Part of a small language model's weights: 8 layers, MLP 256 squared ReLU.
Each number is 500 + 40 x the weight over its row's rms, rounded and kept within 0 to 999. Layers, rows and columns count from 0. Numbers have three digits each. The size before them is the row's rms in percent of the matrix's.

# layer 4 MLP up, 256x64, rms 0.194, rows 155-255, columns 0-63
092:467428471514461484536491449460479469454511495542492513507457460545487564537468484622428537482500513555542539573470451550473527591516515491513496475491450492467475550555573517529529467480480484
078:434498533469487459470494510456488451477449450485523581532475462501547561406480511508526464470524538472505494495477482566506559523522485459426420433442500543483487469573470482489451551531496434
097:514453532533508475529558450541497578462529469487517596500463540502485501460427464500398452553470503486516544558488523499481537529498512440614463493463498483467470496484509576538494544499474529
131:468528530484554429491547462517457471444518414494466540509481567478496557479449416555502521567558472452521532544496459513543446519551449456504454521518448512508469493536519516566468521556533541
117:441615456541514528471469472555491445499566465508485520531508520506488515474424500510502586532508540566503557416467522464510517583482474496517552494505419524535482501492538492491438518535482551
093:495429600474472478448506480516513522466503452437476556508531520498514525473421535519497539567551505490403471584490517512465466504545490455448554517487489516454514465540522515532454460570495564
107:501525539469483499478412408558458478508520432528473552496552436526455493497440460555461521496508526484533488463401472510445518539482504509501507555515498526567469422473521450521452523534444534
109:461530553554508476506488477575500478509527541408470490525526506500496479542505516478481549497536493525573584473479507472520511492507558459575562456519526548428435465437546517479469551489579560
103:453496534521518430512482517541505433556435464463484463493591485531489443561439537489475557491553457583466523476499487473596432510477547530496505515507440506511486508457549524518532454530470546
088:480498570500545519489504510490410497465543510485518507530527500539528415445520488543464508552547498492513482543492486546501437464516539459526455516444444502532377507511584566470448542520560485
095:497417559508487474454450561558477484475509444577420480454505571536514444407503476479472477562550546467489465478479429472451538512508495496532500463518456474450485466503543528538444486484503522
104:448527556502529500431519458495477512394492471502504579528469585497497554460472467542520477529540477492489511561521537424494454521504518487521465527457490564503518466439566479521470547545559575
086:436506486510470508485518507503473543398458497482537498516527461535521535510478475576420514485479549492534526468499471425438519542495464495550538477424523465527417525581507590526505461530552517
087:478472513553499478479505504621493498458516530489503489461559503549441502486556487489520498559561508547495533507439511486445470533462511469508520429542432491450488458420570506520482467528566588
126:521474484508495486456443564552492409511540474561469445518510486493462469431419530479445559481470473497500524508505424507505555534503480513537505521468434501541462491462566512609477453483443515
096:503440507511551477500476461486453521465466470543457511517473465478418468504586433498485505458480487488492537482444540491502419518507540514577518477524479520506502489520638510567469538584472517
090:516540492459531458504471507456406533538496478507447591505521532506467404578495435557476508497487521531500540484497538526498461560522539538558541507510427568531509491422487552520523498535549500
104:487463550503477481556411524514512528453535501439486486549534558596524448569415458480452503544507505559541555469508491471494500537420494474464556442489510483541448502518512534525481523531551535
091:424502545478534495416561524494539492469481511483505505540542496505554454532533458501527569519432504503536467536425487472565474503536525524521436399462481522490446443447505489501414457537479478
085:530487467464570522476402501596533549516449494531439481512519534489507508520582461560463465524488552491528493444528494530502481488467495444494514483503480534464506489514499528596457440506452602
120:458559479474554466505573489530505502468536465551490539508594453511513537432408501539487453508517512466506494529506492464507527524516571490439493449489466543520462469520537530592485530418530572
113:475550522589489490492472474523532436525455540554470569517479438510437516565434443537456564477461550459510560549423485495522468517459540523537499518492491529475428464446531472538516530507540497
102:401451503579478479483452496555500484536575448486516500465559488529504518556431538491478541556579503514535463477568450513506545537498456494524514510468500504442447478427549514531504430504512538
088:457478560483471511509483500453451518446458441591485594478435482498520481550496432482488525473506481478496600495472465522457434509516535515529502531536421526543459547482490496485453579550504523
092:479513566521543500520498547478495472504510433543488549550529512520454469547558459556485531501442541470507512473516526535496405515524547513555499504515498475604433473504503624543540546532478509
108:450483521533538485506436508557478494498418481513478497487524546489515513510504421529481514499454582510513542440523479422517491478499485501541494415474426536480516451505563491503408473428433567
094:487521496529458467506468506573475526575488492511401484579495447477528508531476513509492462526496479478503498511538437517470517540538549419515480495498528553451403451526598470509517445583501490
083:450609523487523486517498450484460447485492439547472514481533467477518495486543499486502453474515463480494500432539433501531497521431552512541379493462542530526531464554546487573499509555456552
110:481572468467478488478498527536469481504542453542453547500524481546460543580466447498459480475583562480567512426437513500534531487500524490510511458510432556480492488462534587563418498494517526
100:497533509486636522429504503583492485545491485526465510569469536534483465552565508542519522535500540408505487492444495470491442481543496430524516528501489506492491423538497488573440509513472475
081:456481429530477520459457443496494468421422471492514535536463476481525562438455516467428506499471554510481583499533459471583517560463501479537528516493468514528451519547493529544530515489448583
106:524460488530499447460523531544481522531494429475481478558468526507572510447438499489431554524528501466529585512418515544512457505512547442488502441511374493449476537488532507544461465512482488
087:437572596508485547505512504444467496551525465506440529499477530523494510464459449569516540476519491489554515479478501543478537545448481547548517555494444500646499453513520527506479482526474541
092:445496501503523484489446492517439485479551521490431531487544568573495440483556556529437472507556454517463477489551461538546525522434496444498450508460463539527502436557468549488471415532533534
121:441504538531484443497516541559470469501572463435511531521429502511438492566503455520532501489512524531539539544485460471485483519511506527544470484517492517419466442423543576529429502560495586
085:475502509513502477480453541459459464536490520558428531509492534557420460542541443596500502524427535554526489462498494464419437523538487510573533524493483493514499461443542469477476473477433437
107:525419577516476451453460542538471458465484457509457508497564502556509470458506479455471563544549475541496475498548465479499440516494540526564454436557469531510443515547578460505476426513529494
107:513514497491588455532551515553498441489491458533420550505495524506449464469517553448512537572583515520565506483537487498469476528438607444518531497525424483474523535505539562517493469526513496
092:454436465557561446486518545513488473430490471443524519507519541500449501475444482596455527519519487473550608526493480482562444507496558415525495495492483469480485483508509566517515551550507551
098:454479553535492432560465456588467501499520491475530532504519583517473516549494513488526508477488523461509537564508471503549502519498493445491489406485401528425522498478546445517486511583422483
094:418488575551509468537465551512489469475563504491465534551566574517517506457473554544482578465511568454541514558495477513482494499473513489460473471500505444542487441564507574519517592489505501
113:446489539491524501507497449572445446487532470467501490497576483508528446546524526450440533524525495486605493466564459462535539554493525479482459519429451508475451458547506479531469534449440426
103:502491477477613535455459552521467444455518486461485566538543512561498455583563499487533539500458465466498509533461488551541515498540492470563526542463478563470437498504471572509438459530492527
089:526478482494535534494507451528496464508511505445517504545460521482389475540427458551461499500423496502479622527464456520538504546533545445483519563482513565537447540537503541494439460514528512
092:451522545475495449533554512528378438505561457493442459572561535488528536528435503503456552512476592528515504475536441544544495486526480513474536473463497464515459468537462490457497503510457461
084:481478577475532495487513478521460481505469512473564599486483492552430542499420483519455488511490455529468546543524491529534460567498520448515476488523490629553486546482458570569493493503521500
098:498394476559536510481513535520474443526455460492471472531566536512493494511531468495520578459432539450566524543470426421446539485465487510469535512464440519530458483476576506558500480463506494
099:493541518530542481533501528546529500494518477456413512485532556578533450520497498487492479551581538512469538495480468558475560547445565474589502509459434489491445456522490437526524461520537580
085:417516536413499557529487447460429561556491469501513517539502467493502491517477377584500499449499532473525477490466501540552556495516530500545415550484521509577478477551507510480517488500511491
085:433467603514515520508478511475401478495542465523416493564532483508490465507497437420514579475485543510538446528492462555531473511477509558510494492493508542563464498519438496550547529536452479
098:473494533492533451473525578475513505546483462459490546528555444452433518493514485494539517475533485461524464579475547477467561511512504491568442465404531561530451481457532494528556542546573540
096:430504567537520459490490536526452427475484531386538545542454517512408570522486491561457501518512465524543614520477492478528471516473481469501466494515483460515497481469481577531466523474512494
110:474474571474497504504489533533491505525567449443448514541486502523422471476425504514519528462525537538533528451524393510469458502460538491503475487518416513561495509500523600542447495436486556
091:471559512427565435492474547458501507484587432463460559508531505505564460554499520478452569486470537497477483521561455480504442507500491487435411486463518512484491514484494523541588537551476495
103:444470524540495505494429485505482485509583471500451550587469511544528448539524487481513517450438426445516508460514477551571502584571532506510499459500495481505478483493564523537541520586439500
098:482499550472493544473500432459481451501483471503471561558499528473486483492500418524400497508450579462495541469491467549473496491567477484576471496467569590516422508504480577502477538525500493
086:508491551506503424534466496546435538507509454539517467526513454524481465445555533539449507461507512444522534486431420539479530524528466547478490412503474612484528454539531506524480434539552499
107:466435568470475419440511498484474489432516507440508519551450534501453466502441496513492538557494544491467493549502473567492457524523481421451475449486515546438483502542535510527454548588553531
104:466442509472527457541474528461480477523488449573461517523464441534503496457553456512531466550581521496504591511386458482546495576495549508555537527454424468510479497476549509528486495524483489
098:384496518530502493558512521511501436542463487476515514517538585526512540474453423459494507498542571476481496472473480487462513546441461538521461485519398527468511482471585488485450560522467545
118:478547561560471492492566538493483472518456481523500559593507504487486464539469450541460595616448527462483522534466467534574541525483528500549470474472476535520452502438494523517529504553487495
112:482567593544499472551503555503486429505537438467450539516550552498521472522498527536455571500515483488578554459527471541540481529501554495503524429570482462500440464537512494559564502543499513
086:491436514408552492512415538469513493567570408492488560516511477563520477462503499511508506475495517544511534511547490552498475496467532552544497426514532527512485445458463507518526539460482611
090:524420551528517486486485578497459499467507489482484547505509481481493411440516492565497517590465476520596564449530446516491412531487507513526547538511526510530516488514497576568493451492533458
098:506454525486517546473534593534491495553422423486451538552486481505525513507461432481394489447507568539526582495487533506525520545554532501517447467465546503464505454543522494524553547520489493
114:535472537472473436492455554555488512459506515500454502597529533509512403487487487599510561555513469556561527477484503517459528550475523427557543528491515495481454474516549545543479454507555514
113:468478539551470452490488496560515442484484484486493524538493560569534552510482508464460485539525575549544500515516477437552487514443516496502372423485548505473487550496543554540526516588506504
110:436482505483550538472541495532478502558519405533513611494508525501513548449453439545424500500533514514525512447474486458487529609522468451498452491462534488545501488565548516543549507532501502
100:485505525496502493406453485463494491517473527446515523531499475587444462500483463499558532554519564530595574425489526580485500548443545534510510451523435506506520474489498494586466541508507491
106:499513486546529482471497469527487500504533394517493547531574511539483404526510478515451523471436568453503519534507492528470463527506579500546535495488477571542450468451506619538541520499467510
101:490469537527499507408551474506432457465509508489479503517539483537555558532476460473517499441464506398543475549523402497542515515507497466522421479465478579534435493498477487564522528458479547
097:448554584439520560447545520552467503461520476492555475559532541476532484525499428510497507514490522458467451529434460493495538473465530454524499466459540567492367535507527548522481491510482480
051:528524472536433547430483483478497542533491537448516452474489560457535560460535429499545569436444509392477475504528558522436526488491478489509578505526514461512538532485474472465517536430493492
100:500483554518560517468529556541486471521406500527486526530538481524491469540519468532490548525501549448495531552501487525576503519565580505527438491510479501456465492413502599495504573576457503
081:495449460463541508540480489483436472532491484509554539508566519516476462477518515479515574526479564459538465488508509587479505523504502523578542499507567621579482520498485571545530549465537467
102:490457513563542509490473513566465490414532441456482498516522519577432531568487512495562540498533454454559517568457419521534535540512523520509488480538523499481433502463520532540414558509502502
102:465499553438515477477544520494489442431501509495481533502523554510453484588547431463535521547483530460540452500481507518549481481522550448583425487494463593508458469427480533554467474482537498
088:488412526556501542434466518501425446466489465496440504563464489537473511523525519477584536452493489482513473547410465498518565512560512440525505564517506545548458502434535478555489516471540484
109:455459481463486522508581474501506516506531459550480552553583588502408509554517512523489565480458443481516477600495501557514496546559498508514494471457511540497437496515478534521534538518424474
097:520473557539547524439455577542491577448472512523522546500583558494544545504538525520501528449557456482459538480505519437520480509501476450516457453439490516474430496544497558551493436513558475
099:521479499524501495459560531554481468513516441489473496474498494484520459615571438567458488520525503523541538484429509464564440521542531494560457456486497513499470501435584562507495480475553563
084:428503514491532521452499448547474491497502494497465491473467428500541477418472475561481441520522497496517500456447522484463547466420484452564473563407519532539429530466580532500464506455460530
108:510477555535494445518461509471515527496551454481433525532490493558439461492513516516432489526581477509559505553496489517559503554521507468537550501483473467494465526485539518617486407591522534
116:456496542555484470534530437528489533481496417460495518527479549506539524494510505488416510531511483482464556566428540442487451535499518506433504463438478529443403517439520567541509507567484481
115:485534538554507439409512515493530496458466416443460549541492480505492477486442475484452520464572486409461531485500500450473485502506560489463403414494461507466523491438555508525497467516523512
095:544448516556484574523512572492463479542497444606428519505491485540478523624488518502493538475486520547540514456435506515519454563496522490522437461499495523496522515499569490524544526520484567
113:520428488502525422561559475468464476434524422447465527511490535491521568502494521507428517546579477498505509460485431450512454489455589447545500475472529528554450452489548540490494492516482494
087:466493454545507501470551518500454485532519435492497501572442464542523463454487460541485521478429590495466554528488486549444551505507580507505547491441466564570447502456500520578522507491442524
118:486496536533545544478415540528518513438588475440541530512492515552452533513472467519497507556452472517461478514503411455540461492502449528500474497494477590522443478519555589525471535473555537
106:417481485523516477443467463466470550529577480483450487504501471514392452470527480525429511512468567470519519506428544492447503546448550482514432484520519530543444487481545530526516415465493530
092:482487533428477545514495527491484570470487452548477480510503531558508534570552467480484553507537480523562523471414514463526538542409528520490429444431469485499463437510510516523557424488498553
105:505470450543538491438502539554448502492559505471443497520478546471475515468461484439509517497511515510584557495488412571426501546415569458530496473528467516543486548534514489546486563498492564
101:488437478569507464531464429552474509453499476433489536512521484532447487501465493492461518550450457463550582473509487501529598554457488465485510508470481534575466480575580513484457560476476501
091:477490495497479516461481462449445482464500517454534550527540514591498562461564493497469479429549474484507498546504531414468542540466542507506486424400437529509533530468556482560480499557459514
102:473448522499568478476436528516499482504430545497516575573560438490499440530573565481452510577509554527534531464503464487563457541466510491508476402508457550471503503525534484491467468496472466
078:489488465502476446502477534455374446532490522592405474605498459478489526475490480525430489504477500538480484533494485483453513522499561511508486518447494494471436524491514567549534508449550523
095:462527533486530498435463557454473507424501503524444502576565440508483517517436464605514538497557524547568475461436459536525447473483530443482431526488518497517512476465529510507512508545549538
091:408549494499536463440461436495540424560462467528502478545589467497452545498511552529497474494556470571489487427531436475479471570497486472500455497452511566522483465514522538501537522490552498
112:466542514458481499506464517501514434490581460476509586616507536455543491545498528472479578474479521478510513544547488504477528546436575499503451512472515548483510436480496567522565497551559503
091:403498483481497567483552507478540473441520486577492548535501477594533500483529499532506583483521568533476517499486512527551541479529525495548469438398494536492494433530520503472452477531431503
086:522575502478540495487454452504435482466496407537523510474473499524499552525413429569469550569559502498483537485436494521417492527496531473592436501539507528534459530487499530486526546505490505
# layer 4 MLP down (transposed), 256x64, rms 0.181, rows 155-255, columns 0-63
092:502437504477474508477518532473470440500484461520490459398532573480502495427452485554481529548499475468527447554571487602507540473550448469509471540522537491427477521476440478475465505500500569
078:508517530473525523478439502482484468489555523547472515487460525517479495523537475478504506558499457489548499484549567424558441469419608504513549506557452460572509542420501510468517413535492488
094:512442487495508487532499481442458462523442499463482483501555472518510481502546533463536596431526444511438556450508472570587518424488550425505440501542481536520520507462478466465516463461481444
130:538506498573528407556513509524521465499545568478571520514442518441501573490495457488476511530573402504526504500490520522484491537548503484480454558507520510507559537541473457598495524495483567
110:470529402524478508449570529503546414490559470543519512566445511509524518434424521466575563487492550500500458545512444507503512478508388549475524543504456494509498531465494488518494528517477525
085:514533507484536500449508512539549565489500519508534497512487538473493444511542465529496451512511505466505383477550527499475494485508374347498486510486497503552548514541473518558553507506511528
109:517431550487489562452514472572399504502445546532488494475462582566482447475537477532490519502508496501532397466531456488480481475454516460497477486474523504552474562479420530512427503478470490
110:387414530511490458570543474446486550532570494488485519533460531489476541519571563496546512472483517536539476476502442566437458520485504555484480512513450461465507424517473533499541455474490470
104:518477484499440480568474438519544485547501447515540471508486532525507512480443453442605535439557488548463489484452454490522491511483561453561493466479465522519479533520522484517618499514535422
094:631469533477544488390502529513494471503448523519491464459496526554474540466425498496552507533506523466566459481463538490503557545458515444453519559434540560514566504506492513502488489471517502
093:504542466458414505505466508495510505455527580439502535538510487562473530579452502484519466507485522545530423550507551499560476450548441535527531514465511498489531486450434510436451554494449573
100:515500561498440457532469487514502479497479495465476518502457500475486508507529469507367444470574507487442415427487525527489580478532525409495489487520509479488499564556521477526532427544464463
087:458597489506495576553518543521460482504634496437500482492474505454552429499499518488557472520458408495483471479488468439478495511524541526482520470547470467493499468503521504442573479529453514
088:412438475475546543538512506463489450579503538493462499500482495481469526503547450540497568396472493457507520540441427536460506461459468594481525481514524511499524544535412494479464474470487496
118:456531522476491445521469500569519488500489526494469422538574518477544570474544454517487448477478526470517460547523544453442527505544492428543548532416511556462494534522465478459448517462504597
106:531504514516505516491493508511482445399466400491480517561504508497509522479505531504488525437548450524555486503450574375485546577490442508479534543502505481509528508528493561488517491403469489
097:507500487526486500551561444576464428466482545512547517503473472525480526514508546515559500441547435555471569561509528456546551452482447565480544481479437491480466531558444466506507460466483432
098:543474517465506515592418436483559531486455508501526491436474451502454550533510534524499506516478476502497462531566566438516507475481475514510552440469543479472493539410483563521493522475572420
092:485493536471494554441486476491518549502510534467471494460523511561478485410427462516457529493505413443476409478485490512446552567475449456495508544498509545470538465481463527430465535470521415
084:461442513471493520416472521463506537479475540509531468499461484469496499503502504452496534520562523487454525537553447439517492453436405360533561462457510512488472477502474492439513552515552488
119:515469454540483539522488493561477479524527506509431492470493481526528543465445583477550519493475537569527568516462432511483539492520396548481561558536430513508483555487431494537487559464459473
107:465499515427516553521463482513627514471530486536478451513421522523465446512522517616517542531511434478490414494515488471498495543522487501503477459494467512448536505537428481567508522517549523
104:493512546420493482490484499434505439493487542532529520461556540532501470466502506537472540508460505508550458515525529575500460503470481425486452506511552494473639473474587471514411539510525499
085:573473439418550487505562482490523476570474413516499504478508478512533518431442523508470529564479517530503567485504478453544559519476430559512543487493508475522435541481474404524471510509476461
086:434492488596445481468557474589466569530531456512460487471464479485483484433441499485497492484443481490457502517479492517508558467522418545532605510457488483439518441465499492488504490447538522
101:519518520445522504454452519521484535423464588509556459495493492481535461509545469513452497517525464520492568498560492480545509441485410461494533526420554526479572581540537509416538500496510515
100:476491460529507456485468561462528532545492503506452403477516568464534564563492415545536493564463436495470498491438502515459588551537498504542476439572512566467495519518487529508503510474525522
085:535577416560539391469496488430547543512537462444470419548510477482483491464523525514530445513422487512471437504529465464500524515502552532505552491481552539522524484464479422518532517507509501
107:507505470505426524494496525512596520521480473527567452496560529574469531529479540479452513490502529561431412522507503541522516393550481467524498490488477542472604499427502507504502513459493477
103:557509436452434491503494499401515456406506486504489495443534470543499508481468508480502525522546491534491549508521492450501510423482406515574536508495453502525508521422415519486532536490572478
083:443542472553486563510562473489483536489628496536531538468547536433496483494504526531521481425500462489447425508492491455516452458530542433490464454503455520455513490501591467498529489525493450
108:484490478493505617547512485417463518533463437488519495510448422542505506502479521562501476541496453450453496510441537505499421544544503509484526566514537432475481391471510537470523477474481499
083:470529527504477508493543495481496503488485457520557544516476498512448554438478508406518472533488545493509478571504443502451535424481470609501528475465414435466513518556500492530493544464422436
092:525476510499521540454475435490433559554475554559516478481503521474475526440466484425524524525518524465482398542499470533487538612531489417463525476446512470487477533539411473488485510501483494
116:557459492456594531505574515514458517513541506468474465518531534461480512512526423455523487450529467515581437536508500535553477474479586492559517461504511491466430529517426450451456518455480542
082:461598448561483496491533553520532483476521505475522501469484512507558555453457547479511498470570503424447396521532435523527508466576528559459451475486529489523550504517512523518539561519550480
109:518523467529429526479461497542515453491502472458529441495485519488501508484470528523492568470515506515513510489487475482508514412477445646540589524459536535564505547506512570501454506411469523
102:459472547471559507527461460577523446553395480454526512509420519402520507463446474480510493457507478499513555465518542476470467519468556468497469424535448520457530462545545534510527499523501454
092:495478488496407543509518487488540514560477468518458489503463531503606504537570508510517595483487488472485518502439490543500618472454566537522475468506477477554500530554414471506528476483468475
097:479515552506454511474463517510482517508541507503485533516531460583464537533542476535479481470511477432548561475474545495432556579472507445445505489429529467468587493491560429479565466516550557
098:573470440513502476455464406506535475489484489542467487526533483516444464490527519527569459529494548537496437545523472473493522442574467520462565549511465491438548499507413488552446526520534436
123:462494551420520537524539530503476539492473557490544479470532484525566472531509425552468485453520491488518502487415559467504487466506554399540504508540517415536472504439488502444553497571481546
105:580529561462458545449566466522468496428530573495515599437530529499481443514435493506472571506524469539507461553466487524485494526515471458474530559549528490501474518540450493422498528497455494
088:459522553471508484553485580476488565453516524535465499455489485578516496521535583495490487515492513449515378447477582535522497508481412465466506513491476420446522520507541532483552477503494533
091:499483487522481461448469458529423530444479563536477527549491478537470479443507447560579515499549496524542546566496483485528583528505458390544513498529544471453471541451507483564503511481472455
086:445522432456464549524529464497487506597574496532423540450486513553540475527537501486512539525423513562526549458434526599484505539494488528505510464486530479447480505486491412464492498517535520
100:482496555554503532524463524537536509515515523537467456509477516493492518492555537444503444502371397431550442497465519502498505532511483522473417523464454535483508423526456454532532511504508569
100:540440509488551502474491504502495480508504431544493529504497511364487470486482456498449541505440473513507518557420543500472437509535514456540478518503484460570444492458421445460431476447535515
083:541478471512561428461476504504555520465479491475489590490482522538501516530492593501465545511499488505453499484546543451533470587534450475461530426499394496427552474463561492530477514471508510
092:507549497513411553543491475533520493492517524521545539527524475428555592507477532484551414536566477452463526508520504563461534480532538478467569503434434505537539475494590494499538506494491520
099:471474496478486487492523463477493529498516481511545384522508515485570508532520517514444540477475482514465505543508520562537555509548466488507585511440511490555580467543575504492548476561420594
106:514558482498510546595489555469551450579517423464498527452470542478497517490482458477494517486454469567511514513481520585448531521547537513471492467547533510533468546485420418481532487502478577
100:485536578437492540510466534462457552523494506492500373524528468502532525493485432421485443512540487451502452489529518547489524473529601516509547520460465481538470535507460554443480457523450499
095:524463460509446500467488487442477476509427521530499475527503582483534508463435519519542516477466494515521453500455493480471527468495449654514576486527512488500470501570412449456490520472471458
107:500499511479532439457508465541475435518530546462467497515494493509531459449508453519502472504585370455479442446476494549464510514530470447482538538436442464517532549431552538546511474553504513
103:507492535487571565475536479540485530508491480526507414444544586432477513517490510463476520525517511441573393489472545502515551513423466411482496485491510577489518506505482548487498520526501563
092:481518499530541481498539454491478505500590558511504471455513462506519525458527494492522529467546580482485514541461513466491470360487483507490499591454511409482582548563498493461480502547519467
110:512535465446496500519485409472509581493501540478503555547515529462526464537523442514508491507499498500508427452398492500546576556455563539490421456570462504499451505497453486550557508506467496
106:534491487543499493522473509496447533494510458415511521481479526495543479487509467513496527502545527494439632484539464470523406553574480421535533533468515537493554512475412519443507460472524543
098:508563494464497509489480450521430544484533539558545514567444585486481460519476479502541461456498557553526456562459539512505449471489442523474451508512547515499439479440494512425445532433559497
116:487360478489538538549496524519433511486521514489501505443506481526556500421447456470477493475477481537456449462482485533489469439532501564530492461531486488521464488552439437552509427506459563
119:524480453518495482462510422531514504418528558585472475588438505464521492467436499476523550492454526503504467472507531482540494395506487468537546515425530466437470450493440520520482479454532464
083:445466565531508513490486463463417547493464548539584495510467584494443519477546472521487483450479555409509456432470512501497537503498470533489513491494569447484497518596501498516547493551502565
088:470579468549501566442503421498525499549506513519512525470524530439451534477490552529550516512430490486459540506364512495480498440476474510461524480495504527511427550536472466423512512458535475
100:487596488502513516444457471448509497474470636501525542538565470514552464493458518541546471532534440450447462464563485505495481488510558485549516429549446488525514501506490513465465467465516454
122:493532520484473539570478451491504501541477556471497457476512466439519510578504554501479466472455479482465540520425470476488571526518554586429475428534425493441527519534424519486574514488505487
114:456502543483467465541381516501528484524463464458519410456559489496430457537445478528544439526514460520519458473498534510480489521417599490553474475530456465465485500437504504519535467510476492
109:495572523529518449512526555450468468564488523484495474462533414537522529500471471480552517493590497529502516504484495471496558459566514450461450485514416559553501522511557556429540564460500461
101:456523508487468514550537516534545468486476465474476512500456519505556503499543546503556487474436523517370510550536516488513498468588428610446545478510443517475492563518467457526522549510486507
098:472509538555468498489558539510451580481444478542545441485477503509513492419475436550494535520508408505500498475542566530552574464493437464538547551523511420503480513516498457460479518448451500
096:471495507562559477500478512511544488517563456467518518478494469406429497449466468586470550509554527548462543459536467467536505466475542468435468451455465472437451436505543492493479494458467436
100:469634506487518487464498460493504498576450440525523424509479540459465555489510488418506549521480528526554460493483515476481523554449460522499523530487490534468596492481481465454468555455559491
058:413510542490519488498460506530485454452542461516458534518537521525453478525518468521490528565572508536545463451499455465512469488442447540503450471455450554503411450448496518598474446537535529
096:491391521508530556510528510523500491516589521517493525444551488502496510447487467444441512431480501481412518478472462510526564476492512592494602466492428509523492443543480510464512489514546476
081:511546541498487507490476457525506495467528562503482494481528452487393535553522477511423441468481536577519571447449446486535548504513552511460536521478415441456508552536565481500545456495488528
104:446562426467566455572601508461454509593472497459516574466505485501518520483521523536518493589522487523550462508465498563536486496487447479463536511445515475464506493517470554475526490463454471
102:523554495464396460509489539458540471511446483465538474464475464511518492442516506507499525587450488515464448497561518500521421478454532441484479523449468515522600439525585528518551504530503524
095:475520498511553443555487495523529596536576511524534464417521541445501519484513543536456486566473452551501490480469533593498451556445512532480464516476545494475486485497551578561520539541510521
110:522555493519507541520483488456621498518537548509467494489507404473439550561486497536472505515522498521455530422476420479463462478454555440492512529551511517471446446421541522543488490481512522
096:547481459494434499519468476510532448458521517513521483455416458482548478463505507462464456495480518546468536568510449563466532491468424550514459586531454517507533434543559538519526517559436551
099:557455567483518577561521551477513539482511538482462483524463515471487479474513495543497457469461553540512472475483502503527490381499491502479535519490583528462464527547409560516462445550459432
088:544445499510497512477453498502451530537511510456454558466518524561464487517425547423531502516478519510454463546494543528519474540535548421466549420459464455506422475471401530469502515557517493
106:531514502459483518464454495405509538453527556478531488533501444536579443453536465553491554496510514565462432505505430417545518461498482490506623466478493474475509536547533490511485494482534505
115:564448582533502503515405505522511529500566465541560498412479461470510489480534537566487464532491477502432569550420482526538440502465535491506540444484486539487499534502567501519522473532485448
114:448526460520458510541490518560497485579481454453484476518484469517554536461485493501548435498502498577452480477491530513513479430498576509444470425534498500467510513496570522548578408548567490
096:495549499557546518473482542474404498465479514528454536533534468504493433515485565473527424504430503534461407507496523521493524518561432539411450543525538467484576462475494527521511522512476544
119:476443553550471498477543509469534497527462477530547551456503506489491508513509451518523435488486437557477527497479532530521506553528500654573469460531529535436519506586497489537561526520467491
086:455454561536492501416505458477492521461413511557550452486505493479529518409532434556465499523480455532523472439510537476469477439474470535518478477476526521485504523536475381454483482444484529
111:539498453521513496449478515449561474505565488437477489571444508499559488482526507505484559514513478474480448472440503491473478514515416521570549475582480489521566419517585511511450478493532425
105:471448551485488548465482458475502534375536457494524511495440547538451556529486515471605458526496487543535506551480495469522509514512500504484508534491554483536461492469465503475403581513575496
097:547499424463455488484475493469521556529450536498584455448507462567552536527456520479497550467500500487480509516486512537504523517442436541467614430458488410433517516520521505474502470460532493
103:518519548465534530520509495501528527430443461488516547495526599530506453537484463506467493499471449442442522543547543448523522443492488422510457483441532447504474390472492456488475493482557568
095:511485517488466474443486510490514563550506548585530452480483495490580516455549478483479484488544603504526454502507512489558511421511533536503563448427438481576433542442514494484505490481447506
093:478518479544526467546477518478428527499481469456568524445543505468527520481438589536476474502493469475413444472593410446477528507486511596487517513500485494506556457459483539489507469520480554
104:546521482518497574473516495540490571473455533525485452521473551539477491416476446505476455515516482522509450555533425499532501420540404559485489503513448495548531479536514500498518621473496481
084:518454551427488586497525456567524455569467464503499501479454494460517564462453447491505552521513520447520484470541499528564551543487488403480489548561558502475455498509496452502419523522507532
094:489474565511545494546560522451485571476502538473531540487465563492494527489516539470473475516487501476433404509474557546524455523505595400495496473438572507491529488564442480510502477504471546
084:485488423498489470524542520401527468525418478460497486543499536530520525527436489506547569498458511498466491532552548472469443496542435513485467555470473543398531418485499486484501556484471553
108:490463490490463526502562486505497490541505584557500527449542502536471470534561497499522447504491486565567543494509482467529465476512497608453528428596545529520526546513432489519464555505494420
084:473479494506508465466469498503511522537491490511505468503409483467469429493469497465498516453467501423497417485538514507450496498457476542532533601540469464541493465393410563520480483424535532
082:438488412540458491488504545507496435490486507448502498441425453419491505434477487514530511451565537491524541456516509427560418510468503460505484468468529476454540516461555470485545492531474427